config.yaml
num_hidden_layers: 9
hidden_size: 128
num_attention_heads: 4
num_key_value_heads: 4
head_dim: 32
intermediate_size: 448
vocab_size: 1024
hidden_act: "reglu"
norm: "layernorm"
norm_place: "post"
norm_eps: 1e-05
positions: "learned"
qk_norm: false
attn_scale: 0.177
bias: "all"
tie_word_embeddings: true
parallel_block: false
init: "normal"
init_std_qkv: 0.0442
init_std_o: 0.0104
init_std_up: 0.0442
init_std_down: 0.0104
optimizer: "muon"
learning_rate: 0.00238
lr_mult_down: 2.0
beta1: 0.95
lr_head: 0.0117
warmup_steps: 200
schedule: "wsd"
decay_fraction: 0.735
decay_shape: "linear"
final_lr_fraction: 0.0
batch_tokens: 16384
max_seq_len: 256
doc_mask: false
z_loss: 1e-05
train_tokens: 109600000
max_steps: 6690
dataset: "wikipedia_en"
Each number is 500 + 40 x the weight over its row's rms, rounded and kept within 0 to 999. Layers, rows and columns count from 0. Numbers have three digits each. The size before them is the row's rms in percent of the matrix's.

# layer 4 MLP gate, 448x128, rms 0.0665, rows 358-429, columns 64-127
092:521534552502523431577540524465484522462521567502404576574571555572493475533471532547534482613471502573493489501467490518493543453531532520440454527431465479495486459448479536505562511487488514
104:521545465508460494526518532440483500580503464526519543505541523445535499550499490522498518457524475516516485530516460506533476478486505437496470497468550487469458543501499520416580500545356562
063:449448394522464530512514480513508481483496532517445518505511484422610468541510510561452485460545513484539529490495488507586533494533524498524501472429499446499522495472474513517450527433480487
078:501539466542487470459460480545600470442455482516472496490547465503490458536469555508530522471508499526495560502514522547489455527437504443558547511474512595448538512498519454562512467543489556
079:514505427433503476451508527441479467459479449463515538538511493391584539533433401534531477482468529483481460546496590517491502540507472530455470465550519542511457520495523495563473500459499555
108:478543449490479497464510536532500449485474513524431414481464535452530527492486526565471493485477512513449542528481509459441508501458445550453501546480476525531548465540488499532566523594471480
117:500458470547453498519453492578456535424508511476467504580532481521486463479506459540596530513480491495526448484531485562463499553493418554521476551468478461503479501486477503532457512538537509
078:460482560494496450508599500511511566575530487556433447543466493481500579474511556449540493569479477520504468456569544504443435460455532475554520477501509475538567537566560512470533502540483492
100:524454534556442481547485499543594572456490533551527437440492513469467531484581513541557503456496572496433423527510483507545501436448526518519534488473490567441511494613544487387449483527459537
078:451477519524446529543522482520491508527550416529534539548449435481505537469490521451524507465502519470510554457495546456524453446530544564511515445557453460513517447427499473496536481508650492
104:517531502432461525482501462543434509551522494488415505470519624509492481452500503549458504581545527457479471516474531473562545518528447451492507456567526500490469567502496542394488518500570525
109:476499517466489503491498493458472439477500492503491543464450558514500545484457515516472486451512532531502538589532486463450459570445476420535545486512521508534490475527533443511544539487563515
101:528524489500480457503496510401486515545490554509482468494456481544455463462522541560513546467543533414526494501498535522563534483480476499513554463439473451504444492446474438489502517527481456
069:466431546509505494424462451453549492476530514481547467489471527553553446537426498523468449477483467523408455462564472487513437495513499524519532514491522482485497388527478429560520457434441536
119:475465496453481471522544486536519460459504515578562502497500605492449546433406446485551471517477444469496509501453458456502484528448481502478547576530576509477630503462532482518496505442456478
117:497465455573517510444550463450575546493482558466487485474616479476557526401565484446457503450469494492557477514483554482497485502490460489518517471475424508516525476511493496519461448488515406
100:512538434521487540467494495500493410430529470496509528517421488504518498494517477480484546529488497496459506497534531558575526347460511519548483524491536441543483464475500585482463483465515485
078:571427562521473494535496524536514450562465504484497451514538515515471494496530428524487449543501512534435473489525543503415456450452523563518564545505452505452482495540538507485512529490483493
105:532474512520473496450484465518523485497552503520496554519470507455530510435384452461443499476556468539514560533498526507557512541574531496448549537531470523543491510474523496447423423499564465
108:493567486470459453529526496457561493521557481545520456423490552461511401491457532414510447487481574477468522490436522473466553461546486525483476397468564516517521573529502448531492497501533513
099:492503507473562512491485469475398466498503535471479530475458483491440451478561514504469517576542471514583522497567495528438519513484419515539440390500459478551446548563488522456560549498542522
096:542482522450460497531477529523528512446445455489450542481474479580494512534473500486540481526534534515498534468505491560440469499587464526500447522464518516386532460472451536499568528500496522
112:532518513561507515530458520563488436539510367491553484482536560498579490459494507549416474517488512539574448515470497516492502474554464535454506471437564504444480542540470540481567518451424486
106:547564515404526459473530499485523481521563466501484463519523533545513483462487476440493533575565522449441478485507488500548485506489496489437470514465489571572561580458504487441600444515462482
107:444549497514480529470543585482535520534485579538426520508538456559518539428533531498461471514517472503540464539435539453501490456622494526517478432538506488494519536460438471482454462559481488
107:449461544488399512500458537528534548506506500500514503508446462482478514517507552470490542494482478437521461597483500511520471467447483521520528538464537564505498521478462475486459562537471520
101:478496445526546515505562504520481531517522515489500512507504436492470527555526491462469557466470526549528561528496419548508539468499426514458459508537510514535470487594440537513561522478492466
111:459498399503523527576515480451447483529458519466499566479455449495482443502587477432495514522477494502524507450487520514443458530449424434461508535525461548505577542508454548472515490528546509
105:465581570543533455515544443471532522523462560497511492498540490419511469579505537457458533550470386535456521469545472471514477469463487456494443493459538439501436583503532522486476497561452438
090:510477480491499473492572574423506532458516436557457485519481432491517468491474532509495400488446484468417471517495513489555478501504516465564476518499529470472551544484530543501535489475520486
095:489460512546437538483451483514556572468467458525484467484482455433468492489446569574520519521429486528474462541467463574534578465507537524504530576479462527474546498528449493580539485493434579
101:538538539565502470517457476479544530517485501492524530451569534452464461540480484540491519563440558468481506473459530512476466542486563463423462512467486487519478404452542490522530438434510458
104:484504506527577531523522415511506447526480532527482482551438542545558473485492459515504474498510532593450515435459504509493516501438489488514463458540530502481463495579482515448422525493474511
111:571511522570414528548486498566505536527552513440499551521460481544478494516516536555538520424512462519436477497492459491489450502531464517432521487513452512469445530513530536479534411550462497
117:473521531454441509570421429469544531486489486428511513541525590483481540467423519531466541572477548509547484517488423506498461464474501495497526561439470467521518521504488491490558530464467491
097:509540517493498421480484542489521466560464538549549464429521434488577486519485459504492465435531565500516534533516478547512484589526537497518495473584512519531443462489485421531538475533498490
104:586481480520496532540447504538508535596478503561512476524492521486480522434470538539486550518514476530520530500473464545529425490513512498503516488542493496481461481502493481450617511422474489
099:499570569459511514504503425482411516469469504495565524566456487518514531542539400511473507533483459562477462428551397540477448502549458531544631510513461553525477533484535529544486514504511560
116:487455553501511509560545502552465508510474484442486552442499521515470466448455461531487592411525535513524484498539458506436538531497437516451526521504426506516545466478438494503492548442490528
088:507580577503542510548509500494552472602482441489506542495558507487439507479531546467501416461498532510559454445555433461581549475445464526449476486574474556521491485514448519519523460502472479
076:438482505495538490529468546478424497473565517497481514434524603482532475522451459594512480446449503505467567497427482517496563566474462499498544571522482454562553438465497517523499495489505572
058:529457561477538498487495451492529563518446516497552555481470526488545505493502462517481490517555513487446458455559446447529484456612484516572492445543532543437447485461484570500583561463477527
095:455444485474483575499522525458542420514485545465493497516439485461509512498585547478469564461518552516537438487515462613588500561498428465593528471444536447528449469491519522467527455498480528
077:456519457501503522539549491429467494475497559420510549475484418481547509509483487425537530495477549456485451479481521500402495541468466505529550434494452537543506492455574433451520448547480521
105:451466481503433499462387547539560495557491475528547483570479405450487520463541578497528514525478495475503600526464489443504521556522533495538436516526484456391498461516500470501452449458484546
101:507482388525531508583504522531558533504467515447463477545537423493496522542511477492548546521497507493486534511456515510479482513504438567474543560462533502484549508568454448480499600522497479
099:513591594575500481487506582470513494488531525445513441449506562443572442549489468461467508514534463569491509486467518518583511482487463467466529506509548522496483466461465516522415469466479549
121:443499432531487476522443561539421545512625493459490486517535484425444517434497511499508515500521563469500455557477482518518549546584516528521523532469446491444563469461530421465527561533450465
113:564520452462485473456549475431481488429478422536569453517521486402481442459457485486513459559512444474494541496526461477490511464534472540469492520430485583531530520553504506470497464571534441
106:448520533545491463556480447480429546575479532446529460503509487467465476495540547506438436477441523516441525522534472502525522498521457428533539498498449497470496476569547502588448428489565531
100:499511505509516454479470608445606633517458537468564548454445559449518529534414503526504530471510475465519509501467548581479520443515493534485501504481532480547487521537546489540486469526478528
120:512481476483445472487505536560487494555500475507501546466388530469491515515491504612572511560513479511496563474501465494480509495452466505547512403478498507471481548487506479569448546458532548
097:500514427536543500499582419473545472401532550487452523464479508547539504467465470411546575508487501462530476541577572498476611528519483449482541527480444573560437525524456495526468523486450536
099:514536459445547526460504469501502540523486506466481505526502578410461481479463561495465595492502462490442445539488482520453429453481459476449466510574427496508504502529488543441547498494492542
115:476439590486517501505468565473582535473487518561475478511509502587464548475463577585516469487467492489437533486508521492420527495479540547523527514483542512558462471518540500507472445482513496
100:572500513526500498512560511468543542507449490497487477432540421468484563540490504536533497543507548556475471500521526459526502468491577530505485531517477511492494429423555493614534447510491458
131:535548489515502530474476496409447607567515546456509479450519516492565509523475511590471577557492515538501508480514474507537504498408463497459543471539496455537488511493543422496531503473481462
075:518443516554509501539537534503543480447534525499528478557395479497475485500495532504527488485484481416469595516539519476499486555520491572498501455451536531550490497456512501524547453491483469
108:465500467533495537489561489423479469480473528586476514540473533503482555477455560493517507444563431470491463442514568487506550506541512491514593473493466480533416481525432466487471500585444507
068:516527485492495561514455570544453500525406572503531580533519488480427569438419482503564516511504473553532504565509486494475519543486496470520514499502456444582551478520539541515509478490498582
067:476507396504479472502395425520450477526379441528470557507529537507507507524511518510505508450529497414521502554547509485528528543461476449461500489459509406553477577482489534433425442503563535
105:526521507480504494559507533511513526527561461454484536547536509499483441421439447512521515494463510456498487450445463461462465534463489494445508535538554573567456545550527529556515471516574481
104:525519505482450561499519470423504520438501553478492534536483553521478465578489553529402547531506482475504554436601524526490438548411447558467530526431502461532443395425536513504485497477481530
119:559533483475485506487456528588551579512426553526487492514523429496490525472494526487565481450547520593513475511528504505513515532536440458463486474517544493507530532431472515520414472484498538
115:457520450543500489518563481434514514458525517548475457502468463421510459428561449546471538514470417488550515546472477577524500559558454557544482472499499497480624499449506527503470458469522465
090:534431513520530517540505504483479486520513512486585532457517456500470470540477538446472523507418503520452460505493439507454416541522532484519476516535548528527495426480555505506444520436483541
069:565515475495442479548490517480504466537468521500438526563496485494455543526494540435454499490511483482513421513410551522478501432512578475536493530511505459469505511414530571508517541458481476
110:557552518470476450542497487526515437451579575521522563508483483484473500532520433511476465468423509512561514464497538520499543509496428461393502602578490507490527517576532468477494466523491530
107:524511510483493453522521508619509515507509499500497503497528520535505539415470434513443448461464561473472512485567411536503478525477471532530511511561499433502533455402492504545451533554462488
104:493574527503507544469493494465517481589524504505539444517520520521516521449448624517492545509526557453506402490528542551481510470468471525449452450506493534509495444514517537461552561470465477
113:512482486615572569514479581484471465557527500468503497533532457495519505515523419525491546450510465561429446481521483501497474477505462525480503439530526554517542459527532552530682563524548469
094:428586501441520507458470557467487482479477438512513449473549471436510391535461396474508481458476495482438417475452573499455510544487523541505492504547487519567450443517499500427444511512540519
# layer 4 MLP up, 448x128, rms 0.0673, rows 358-428, columns 64-127
086:439458541519513591414492512520499370523454504508488342479469486466557549491579514474474499405575500477496483532526473519480441489453480450502525530468506458519544545516507548457494508516528510
102:492485528547469528483456476402506467568490425464525533525574441487571526544514495513515512454524477472444517482507498452586523437486437493466494528507479441495543524497478547522582470510417429
063:558451384518493478485482492513492470514506516586494525558518525556415556508598498534509517517526545536507471511470543472526417489482531518488502515449477474523515475409479488473464479466438484
087:508472521494514477506574400572464520579508456450445477453575509502471448510515524479494517466547552535553514516512525467498449503471446476483554463450479479465447529479470490531403527501517482
077:514433402536495590465445482492472548496511489526551503477502511492586451529469461499575513514454550464516528490453518484467497566467529498472462557504478498542506452514411516530506557510445551
116:536469537463473555480476459489457549516508528513516561466544423458476490440522481526495541585514509502470532470522553493511533571517527494499521466552476453474459533470559414402476457438514532
114:458455499568545564536564422547475532566497491477426542477505456509562586459476551433452495478470441533434473500455531435572439527497458493462510535509518547477491526543477479517439484464493480
074:493498469455537414450583522497501477518500461533451463523528571484534525468431495467513447561530449475463464414524528478540464502446550480537487482430454478503603533527472521502516535518531507
100:510520490475541419536580536520504514551458641491556474482517513496502496553436472576499464517529494513453471526530373534554523446533517467449496498499554521523500516480518446495449489558480489
058:499520500523496528564495435515481513550447537430503480496515487481556468511498545463419504479482572509584519512538538486534422520542431519462511498478534518571513507489529509466514525472494510
088:487529481490525509446518511496457473478456439500520500536466448510528480547441465521501465467479496479544583462527519519430545522509472569542549486461507466509493443551542486551584465472463455
114:486534488535447522520493465522557526469434477524480450539478493497474507572549537475533521573466511478477422437515521530492478473504514523495537412470452510458482517537509586460489516532440519
111:522484510447522487497530468498568486456507466459475508567441534514492504517472537503545568495480499426523462485602501441520536484496485403396487544426503448502510443509492544575442479514486564
065:482485559515483519442477503411592508436517546528557492510497522542538501555487420489528417475446525492415539477519522480448491512520460487500459569464482509464562423510475409531475490494463453
118:438536516539487492549540469563517438465498436524536541459455545569519546448505494459425519554469555512490428494485498488490421483519476530495520568444494444399575506498537467562507498452509539
105:515501510515483527463497481546501563525457543511557467481488539462544456491491467481481514526540551545427394455519471498427525542495546482455450474504439504444461550499491488520457448496535559
096:497520477502553504527486551568481476491482455509442528528444430487576543556510473433431513472509550509516506626453522474568429497454542474532520513472507545520426532437525551449527557504497602
070:488493488442443496546486488523472473513472458511463587490467447546523511543521568481482512421546486487577494453526417432527476559492487459558473496509547453525473471494507539502468529506469558
116:481464420524489453502465501453534519496540417501504531555472511476543505517505556540515485514420460526481480506467509488501515518556524534528381501549469520505462527490495536416407548471509534
112:517436523549495522491411483510519500550523550449472469442535465561484502564513421500503535512530478446544499420555470472582418585556523563488451557502449531495458451436551553513480493463509553
099:501535530493484530495485533521523495465540465539469424587498467482540517584472445465443471545494481472417460527585461509525476443458498469524468508501543475518527455505498508589502518438514499
107:463532546475515503506484491444482460453450489554478461466516535573502526507428465553551559482524526501498509538534567446524444500523560530497532501516519539475555492500554485461478516507505480
108:494537551508496518507588511522413480481480530521454495505573549460535523515470515455510523477556515527494475541482560602501515441426478500554497422538461444519543421443559461545458492444465514
107:534482469450462473520467457481453554444502548452519532448486500469525488524448429444499532492511506472452505530463507474464533613511527434426508497565447503538502414423489610559518541488477532
105:554492429446541442530577464433530496522460464462538505438508592481492495497492551482527544509487534575484523463478517477519517526456510412486469540481596566521503528553497533466513456492509491
105:406479539451513560491483498480549546491536524474505517487453515543469542537460526456549504451432549479423556459476524450431472577487562526532514496566467414418501466496459520544583566480481526
101:478495524515487490480508509531553494469485520425498466448575533476586493470443541492482472569507456508540581557477466510457520478527521550516483549554436548523409463453515407433516476493559452
115:465462567446483538514458454456451449482530476498571427532493561465504459516548478497482485475531503485507477555498477441547489507504488492485465620493511469508511461577505522527429545518516443
116:417551566515457513507435552469513448537525514440520427447475488523533476498536504506487455469541567487571493463426502471462507472525508532486508496525545538500515440531494487457490493490446446
085:516538450521453506456547563457475450472560479549486493500485480520503482516530474429557538459488552526438379520490480541526438498488487455567524544544471502509482488536584534453543435503487479
095:491508504489545490518525471555511514506497418496549483500463524492512496381426533518529455547519489565472490519568464478506478530532553493577495511416564458465496583582455493438484420495512507
109:492555463538510505518504508510548512460505443561541445455528535526518631489461480545525472568502498439448545526505588514454466558433532445484501544463518516487497494466514457541510420496490500
107:550501588500467440484532551492461507468457510535534540499446514437524519531552534449552498505427413487488478558484469475492531443454526535528430579547506565536504546496513517538543515492441532
115:495474521462528466534463502461433483475551506511482508446486502549502519523453482497494501510515519499533450427512576505511495532470538457570441408440548454490528486458497464449460515429496550
116:489537427460456503512506460529512476393538475435450502541470584506474508540507479513425498461510430453527511518476489457534546477502472452486591478487549473503496568524513573472465520507467562
100:460541411428486552511498528558446594454529457486471512501546505519464434416515509514500482534496542504556548488494455497505507528488500512509456499506530513486599453431495544499468516501470506
102:452491464486458429468483552506469440497480507503448514544515484546587486481478451526478593480476499496502490525523445493496583454507499506414453418454492435493474534456502481517496491520506551
100:542463490485456461528445545533548515513513521544458405422444478539588502454526526465490506495555504502477511493499549438437490525487542530568480489550463448419462526513480506545474499502494496
115:513527449497431486487520473509462468503527489419545452496541518512548523536476542538406430501521476507499490488469489488550564482525522480563513549485540488497505573470412459496567511552431465
077:449498411478489483525532515478535532448584544526511450468515450486536503532473526470549530573526501407504522484465619511496542556539499508552540488499565535485514522479504473499495489452580563
071:515471556555413532445476440465520545495497461448498426501516448473534559429416487515530566499528491437481452498458495473505450475448383508513473444499461440506481478534553485485495513507476517
058:579441558515446482531517466548490532538436461447512436470540545453563532454540444525481524473512567536516509519555493514533502485514507516547483425518498496405481500435545474488500518465428458
093:500522499582543485524402507486435540536530506581583438541509536548499489506470503506540456476551457496505550447444515399458521422517520548415512481509466522421553486487492528520478542459491432
067:555539496487498527524463481450465529501450469490483542441512455442533472495529455499456458468468509533555470504605509488556527496463572530497459482530475483497516507511523559505414528615426500
105:537428526551409480475465553556554509533462541512486568523485412449484513483413495476511532527503532492504502541511468550442490517504551553490463533532480512427516503438442521565485458516478521
099:531511473500481458543530523551596493529445473484503544504552513495541567536461504536507615428576507510408530473449452512415511511514460585516505508515534540503501438573493448527516497514424559
106:502454546526415517498486522450564501406447460480520468577445505476479468439534466490551454551457447489511471555475428518542526510504486483550590476479516464498494611513526471475489498559565504
118:431511597577474441472507556440561451528500522538401470528502496502415462491493551512508512450537509414495491476441562501580575508497415480554422499472460544505474504594505484560527444503470480
119:581443480476560475493483484510444494544517455565488443369438513496418486466478444481408519510565497519525520508535535525474492511610552481497405571495524456459532531483488447488511546511506414
112:476536472558466473499419469559473550422521514529514479480575469561484497400473457511503568516529465503397558510512496575526462529484554443530481575467497507473566461496541520483505457429479521
096:518514507452451519490510499478407441523473469433545518556526507446515468500534481498542413495476487481451495543500499447435548576504498495571523484465539521499551498442533479604502464549494512
114:413494482516455454500488512485444511507511553556529541516499507532552499580599490511484510513486478450568417504491478459496519476543460465496464480559485465475529555533468562513483502462533457
100:508551485475466601456455535438502600503538438454481557445474558464461424590546456446534516517448570461512510475514472523583463525534512528428471476484543526468463488508469478465513479496547474
110:461469494440517562513499507524444474517419517439466512528433535495553463564449508572516462459523552435524464526516519466451479425518520407487556513550537469525495490505484458513522439554516506
111:579561597474546517592490486588487478530508536464523507475481477452497514540500551419476507489519500509533450564538467489524461460453490459436543462496499507447475528501460542467536555513505507
104:421564471517496448433536577578448429491416532562470485534530421553513533440499537498474470429510400514497445507531483491504545501521556490555527522449550469512473496553497504489507511544423454
126:458537487532481465527522518552513479433544464509439534570479506490493495507475561452428453469468414552504441537496518481461461474520580435594516572485506506517486555505567474420448480460526498
069:521530503519508472467466482435565475504542532489432498539497455506392506533475429556466505534567516524487512545556571448511525486442496489517456499479487459478412467512459508598534441509458508
110:453445428457523502451479425490613545482474573558471525485468479489461485471450447378557495503442512525489398459546501530482490478543500476507545523467507526554510522546538484493455541576521501
065:452530479505470531585522473451458420490510477462549490529487446460468516532572533493503510499561543558447455422524550601459508467500457465532471485469501521511548529552461501462552544530487489
067:551511608511453567541505516534456482524595511462523562459481492444401458520501464494590470503415519570543534494490454476433442490557605549517482455474493490482510509546536472481423479510469503
108:488559468547470502537485446538499475475504500444502441541518544514484519456548464544574497393455476437520492491469429421469458546461501551479503501485517534583501446530565493562488555513498491
103:514496465446506454509470475447489486472490496419516541536556476515345569466533555467503510485484535518445474522403478484452465547528472450580518483467549517479481582580522512522556526522529501
113:469417442488485608510508518563575539518495489569461557490523461540441531479474510467467439558494570561455418485512525653484529537547512506532526489484554525519491502507460551439449479482519542
102:455533532550577499440460556416492527481468556523458417543488523494512507490482447537503463463494537462504509486518530507483567564541517558512491487539524477535534452500531445511518483522442434
085:461552493444555362490513499481450476517518511484500525539534497494532463531522537538511467510483565489493483552477499455581537515453537472460544448493531512490547515496563403479512523546506527
069:451577475534476479481516536461452523507466485527486469551455508467522476492393583507487497500470488492454559479467503523512493486559501546484451590473522467502474533473424454573510517544521452
102:463451489495473485398478525446485477580497419522476420521527488439486465550473526548507505543605521499451524503531503524473525491478577504523513489460550458535429545493512493527484501487489509
114:507543451497459502545530466459527469441490501431436490482504575526507508504437535539502418542453549494475464483446516539521528500532528538480457547506581528484492474464542482515378422497519513
117:447561480411485527477496524499522506512491520488547466458500531500400500418492513478493462451483473431511499518437490492543470419534497540490483526446592476515544567465549518570497448550524495
108:480492513523532464497437532516422499572500515488513515474591443517504527544521470470570550502510499500537467483466534539460495435472472556587473556511467502478526436502521477467592530506383476
# layer 4 MLP down (transposed), 448x128, rms 0.062, rows 358-428, columns 64-127
108:568517493493472482456548491427500488552494486524532442525391481456465484517494508513432481470525448517463518502554461503469499404453384492507512494508486506546538526546495532562496506444469506
106:560527478521538466618505469549509464495519436461535450522456512497467511518499522546497431523509481502487519520500496432467521525492490498495472475488582515471499486528457466577486516547533492
058:482484558587437435418499498465433484479452498570494477489552475494463508458534503488539561490478528494525510444452468579523526544526417605537605532512477515569426447455480411468487491543546506
081:469553469483488554474456515429451531385521476471547615544528574501500479506516496523403511447529533503538428520471493510551519532414549536441439479455514487559520513550416538477528505537449482
079:439467509411494529491471567540479526492474542473537561475500482512507481477460525468543485540502527473572468506482466535520479527476552537489538478487522458464500429491534482569497510488559492
112:509450453572509552571579533557559477515486494447451476561537461529482548458474474555519471543508539457426408440584504419519487547490523565558488504485501519465507436484443529517478462516473447
121:484454579472504521453454490470463540477524440425556522523502488498538499467465548533505546487526543410442552526491552469538475511404515522466579466498463521481519473495475512447540468395475488
082:512484521579497518459498541463467535491537491504497476508489536454507494565503518544476485472531461405494484430526509498472398528531546459456521524519609538553476476483508524491481473499439483
104:494498490509570485491489446492529460433511530547506493548511516515496567511479495405471466470602484516553527449546480445471488508520568488507480466482447494545542500507503426524444472517506471
072:479523472489481479435484502484514486481508503430505470517508467531475573545528517465431525522588509552495488496492587529521489553449549492483499462512511505496537452550522530495538517569460551
098:539523537562542470523494470474463502575462500456479524489523538508505466492468525481582437481538505596528530540553476513500465582437517500467578465458584476496509492507493465438533485475541482
105:451500502537531491460546428487518550530476545510467465473493497553488484500479483446464472508531482432487513529579491508531518517518477525523495555502424443496597543499514557479455524441489525
112:576533500467469509463553577492467532506542466544458536490432506479436550523510411485532587548555515445544563517571473423510451483490502513471536477506534424486486475488476432531525566554555505
068:518503548545593567436541499484433535533533517479501408402483502576564489504518541438516514556547515469482516412470478517499496526478426499506471490546431469493559551448517540488430481510507490
115:532464638475473497526494462469460603492468521437478484505462490443560464552519530491534502476591436465446513539518518507493564513442554479432524470477483487548438525411495549480452417531571511
111:480578554561575496493399539479557480569522488515480435495521519503466479490512483505526516434535521456447588433569473479588493473582480508484533513507534470430463460456470513485526564526521517
099:469520444470509533465414467516424476435488508446505485524559474491507478466577443562452448554509526532471514496531452537539495443540530505534511559518542516512541528554472542492500480521525518
068:534603487512520534529515478548437529548541505527528468551511481500508509527473410494556529483469564481530433539516484478569474574459517511580467470534480418504431455525599457535512444531527529
113:378579550493504579442521531445498499534477530490477445446559527457499506496499547559483508443491554527531476486570436473526473568526487519437534467480463434476574477470497505540437496436486467
114:525512546479500502425539503470504580540588482541580502516516498472498495510468535442446487472488461462449529546490517439457500506539466535528483515545522575450512520518522538541420496556504502
095:544545498503468478536485484522513498452497491428425452547497505475476481460551482504461559503467462509492486492561568574531484524506496503439445521551529455453486460571530517445436502559492480
104:540491479497502472590470522456500542535530522521553562527584510407459574498495496454412435484494437440491516444462493510499441414545446506455564535432560468513467436544510471528517517509498524
111:560472461562478472456591462447466465509464515448478562488504486502475538527469433476465518531541529504505573533468470546456499532598525566477541498591536445539509517506455553564521459470493469
103:515567511478511544542511443564493557457474470546513463544518509539487514585433571488447517452431510498481512523509464509507498540532537497583510536517509486541497442463470528466509491456509451
112:469544456504525502468530552521408484510425444471497509501521530535478493501553504535498516423484506478504517516582484504550507499514497481535511455515447525431503486468470435454569460524513540
111:552452469513519430525555519460583471500433512520481519523459537478509511531463497512547494453518529555544530493481482547514537465465422525505516477549514405511558531482516520402459455493472531
107:491480515494497503523475529450501559487430480510513465520502497439474570477522571469470514533494532494459538479506482536478554491527558526500498528527480447552525485461586561451601546518446433
111:527482437452531441598530554600504496479486516533522504489498484426483523508566455498551451525488496555494474460541535474533439492483516551451459490531531497471473530505503557525459446532520468
114:581516517478513496579507417478508518524589478441486455575515523461485512482525460576496491503424456498457490476532466493559506471485505466483424495437472523569556515501549479484507531547531492
086:511478478509463464483517499546537509558398484567500497475492521506474459436499599501499464491450482495495493571478473511532462518447511563537453516531556490484443447544459540513506561453511522
103:511498540482543524494561503575478569536497494454492436534483407488483557462435527516503565497389505432485455504496514547588512450468369523532475539489465484470497504534501518492494520479521524
115:483471511525500521504542526460585482506565474474534480521505477451507441566466496523479492415448445489449488522459513479536490561420538487533457444492509492526465482432482538549500580409538523
112:488498485563510502514509537474559487510493489550507486519516521523534481477507574478441550521498486461530564532486421523428496590537515448476573484427504447479464473538468472484483545479535521
112:456517513521468504512575416550479487499543546517527525511445479491515575500504511520483444479540472462503504568510478431598525486488429478538524568465509496432555528519476506548526464495533472
105:529521532534448511455467509517546520495521592645493531450505525476516473446461472508515520505512530471491537489513515483454457524540396409536540504508511503517461478506579491525378464473497500
100:450503569568464597455540506437473464544447526523462545553531513553498477494475574542509518546595501590523500465491441522494535468560504528501541525570480446536438517484468488483530599501575485
096:560511550483546561471457468458506493457499458509476473464471530513476532530467522492487457534502551453503483503422470514388406514468484510504515563496520568541567466453598429424494509483476461
100:488491535519527560455495442480490444458545465465475495521505450488442450471504524566545533547464527529478504473488536469496557439423542452487543501528468508497542440497524469422549500520489508
111:469572534469502546475494469492498502505580521519518433508534485464421453530525555556473501504483571425498468461535490540465536527475489465472460507486518444590463530515525508519448575489513544
081:493621506476532537483532493440493446505493540482465525480540448535479490555487534505500424530517502492528431524537534567543508470480570544561483500467478475494545463446464517521593587462477502
065:485579438465531449534503438446517478551482461466514446521514520535498497503513455472523552517514561508569448583507503525464565515418557453530500565533485560464609486514530535518469464522536502
054:491442483514553488498513516443568542457467526550512487546513524430493485507481526457477472492465556502509499559411487454500515417479460542516416595472491529502512502488528447455497496488457555
098:500506491420524520480463536481496501519451464565520476541450493473543507495424416497573420478508498541440526493437499491491521476467488522491469524550443605485559496526520488482437581549452467
062:516493485486541446563502511463460541579506514511516554507561430580504467459424507511584523505519539540434489416561462501494529503453532529546513458480489468541412494458484480507431518360540506
107:503569474463563490475553417499459526508584490560525522537529525521376548481454572454453458515524514470535484553484511466501612462484440504491512506464579417495428483506489486438478473519499467
094:460585515459499543543515499508497519534492445519537528527518495469555491436563437571526487511516531531448456520500503533502480454503530524487500484565584574465493555472516461456570502455438484
102:515553506476565510491490436583543467507499509546434495508474547518520516428549600537471454491449496435500482504500549417516509567472546473455485510538420419473491490549536533500563429583455485
121:495511520480506499532482572521528479498575504505475555538515453454512477484501457554459522497484506506506516582505427571500510499516573585467577445448460485484494469495525501407503489502535458
117:516466469534531485585449481472543607485503478533427470525511552473552527488468491478572494465552465501533540501437582514513496527407481495452461471512470502518481507512464504539445500527484469
110:489514471499491519490523468430453521534449517530554475530543498565482488375457486480441534521456537565439446550493492452506494478529446494545522481507467467600508504542586471503509468500435463
100:498548504529529526505524447473464601530527497539497499439480440397573552501430495504507437555451489488463480513541496501500504499522517558515447466516476555460420488520516500517438505445485479
116:486541470554436540502456504503456552497507458476458510466439448540529536467517439521479549542523527499487528481463482463468493504490594549548481469491501452436483487466526465551495497517540504
098:501524504442454440486485534491503559479441511535540519489557495553491536465467540476459490467572486564478523495470453472443500473554488539520442468455521494503470487468504495569464468528534407
103:500511486499499556438489456506504506436550549491443491500511469452461498497521487517567499568536463481488532509497561425521497546455493506569479434520483531531506475461433542552460521590471377
115:424498454470555499514431434507457520539477494520510485485487502543457578494495506534596472496443423461550502469514502477562412507459519545583533520508556566476518471486494492633423500440556440
111:584544518488537518455447477484509529510494565498474508417456500492502527488492451529545548441472496559549501450509535470468430457476484458561533502516427494502501523490536490513570474600496573
119:492484545526537544533568387508486536450507521548540464521454422448529499530560534496542472492516520485509464525487526510445463515485436516435498487553445465540483612544547509496494530555443561
070:547506557559501495497527524489477444498514518572485461458549533488520474560512439478526525515470429471484548522446497471513483448485489502496429530483525442432501552424581502459430507456530559
112:534527520563568478488499552499479474498515503498535510487494578459490515534524534447460475574485529509616581434529477505514589491430514439489469522472474485514468407509534455464507505392404483
064:483493519455455503417504529521493466529522533512511492520503503428504477553479465488520411497550467425545462460506475501545613516567548388467485447481518508559452507541512523538397513564526524
068:523434524458506505526471455469560524508519520510450410544455556466485531457440500467433524503465499493532461547496486539494497407501533465551498476536393550439538424525462500531568400497441591
112:522542468492534506482482532519466541511561446564524547480502451493449477552513464579505459547509511519455529465505469485466530515493545463534446489487503505546471557575483457511487415488597470
097:524509434500547505577588533556537426542442458527515584425561515513518482549485542505563510470470519499573534506447533564426463461498503488478514478449425462520572520524496511486543486458516533
115:464497432551499470433500499512527514538520433513472539510462564516506488425489496545429497460510530418482480439466479426541522510478466515525477513427532470448574499537500490509477522531516482
113:584524505468488397465492532467556435519465449519450468501447471437427502491521555467509480513469470495510591554486539510526464483462510470507583524490488488483559486537506457486484542446472541
085:529508502484483561539560541447541526504490474584490539524451486443454467542521489537505493513558501494512522477483479520444429482499485477489499496492468491532472509495453463492509521356509521
065:446452564485467527613504499457471452513489516426476502495492533509463572548520534551448522440453524582536558515455567434409522457512525479542490506581472544449506507460475483489546463494544437
108:413524520519554485444493497542454492522536529448473552523471492531476484483486519507476462475548448453496441528449404538571463470409459494553510516495545449557479496427536596484551582501538483
113:558474539446576500505474539502458506492567468497493448521483516534552515502504554502541455454601518542545501484435495505467512445515492526526493506533511511505465586486476565509549565482491490
116:491492525507519447561505429523459486507521449481473549488455502549546568500443484508535485454504474474523449467549439463488477473434503507552525542492455426480598449501457536497468495440465506
114:554589533486492560500574450586535494494424469455489416490509589499469529487477459541466468511443497425519528485504522487503440513498509503528545545551502488461494494499514509543430456475535474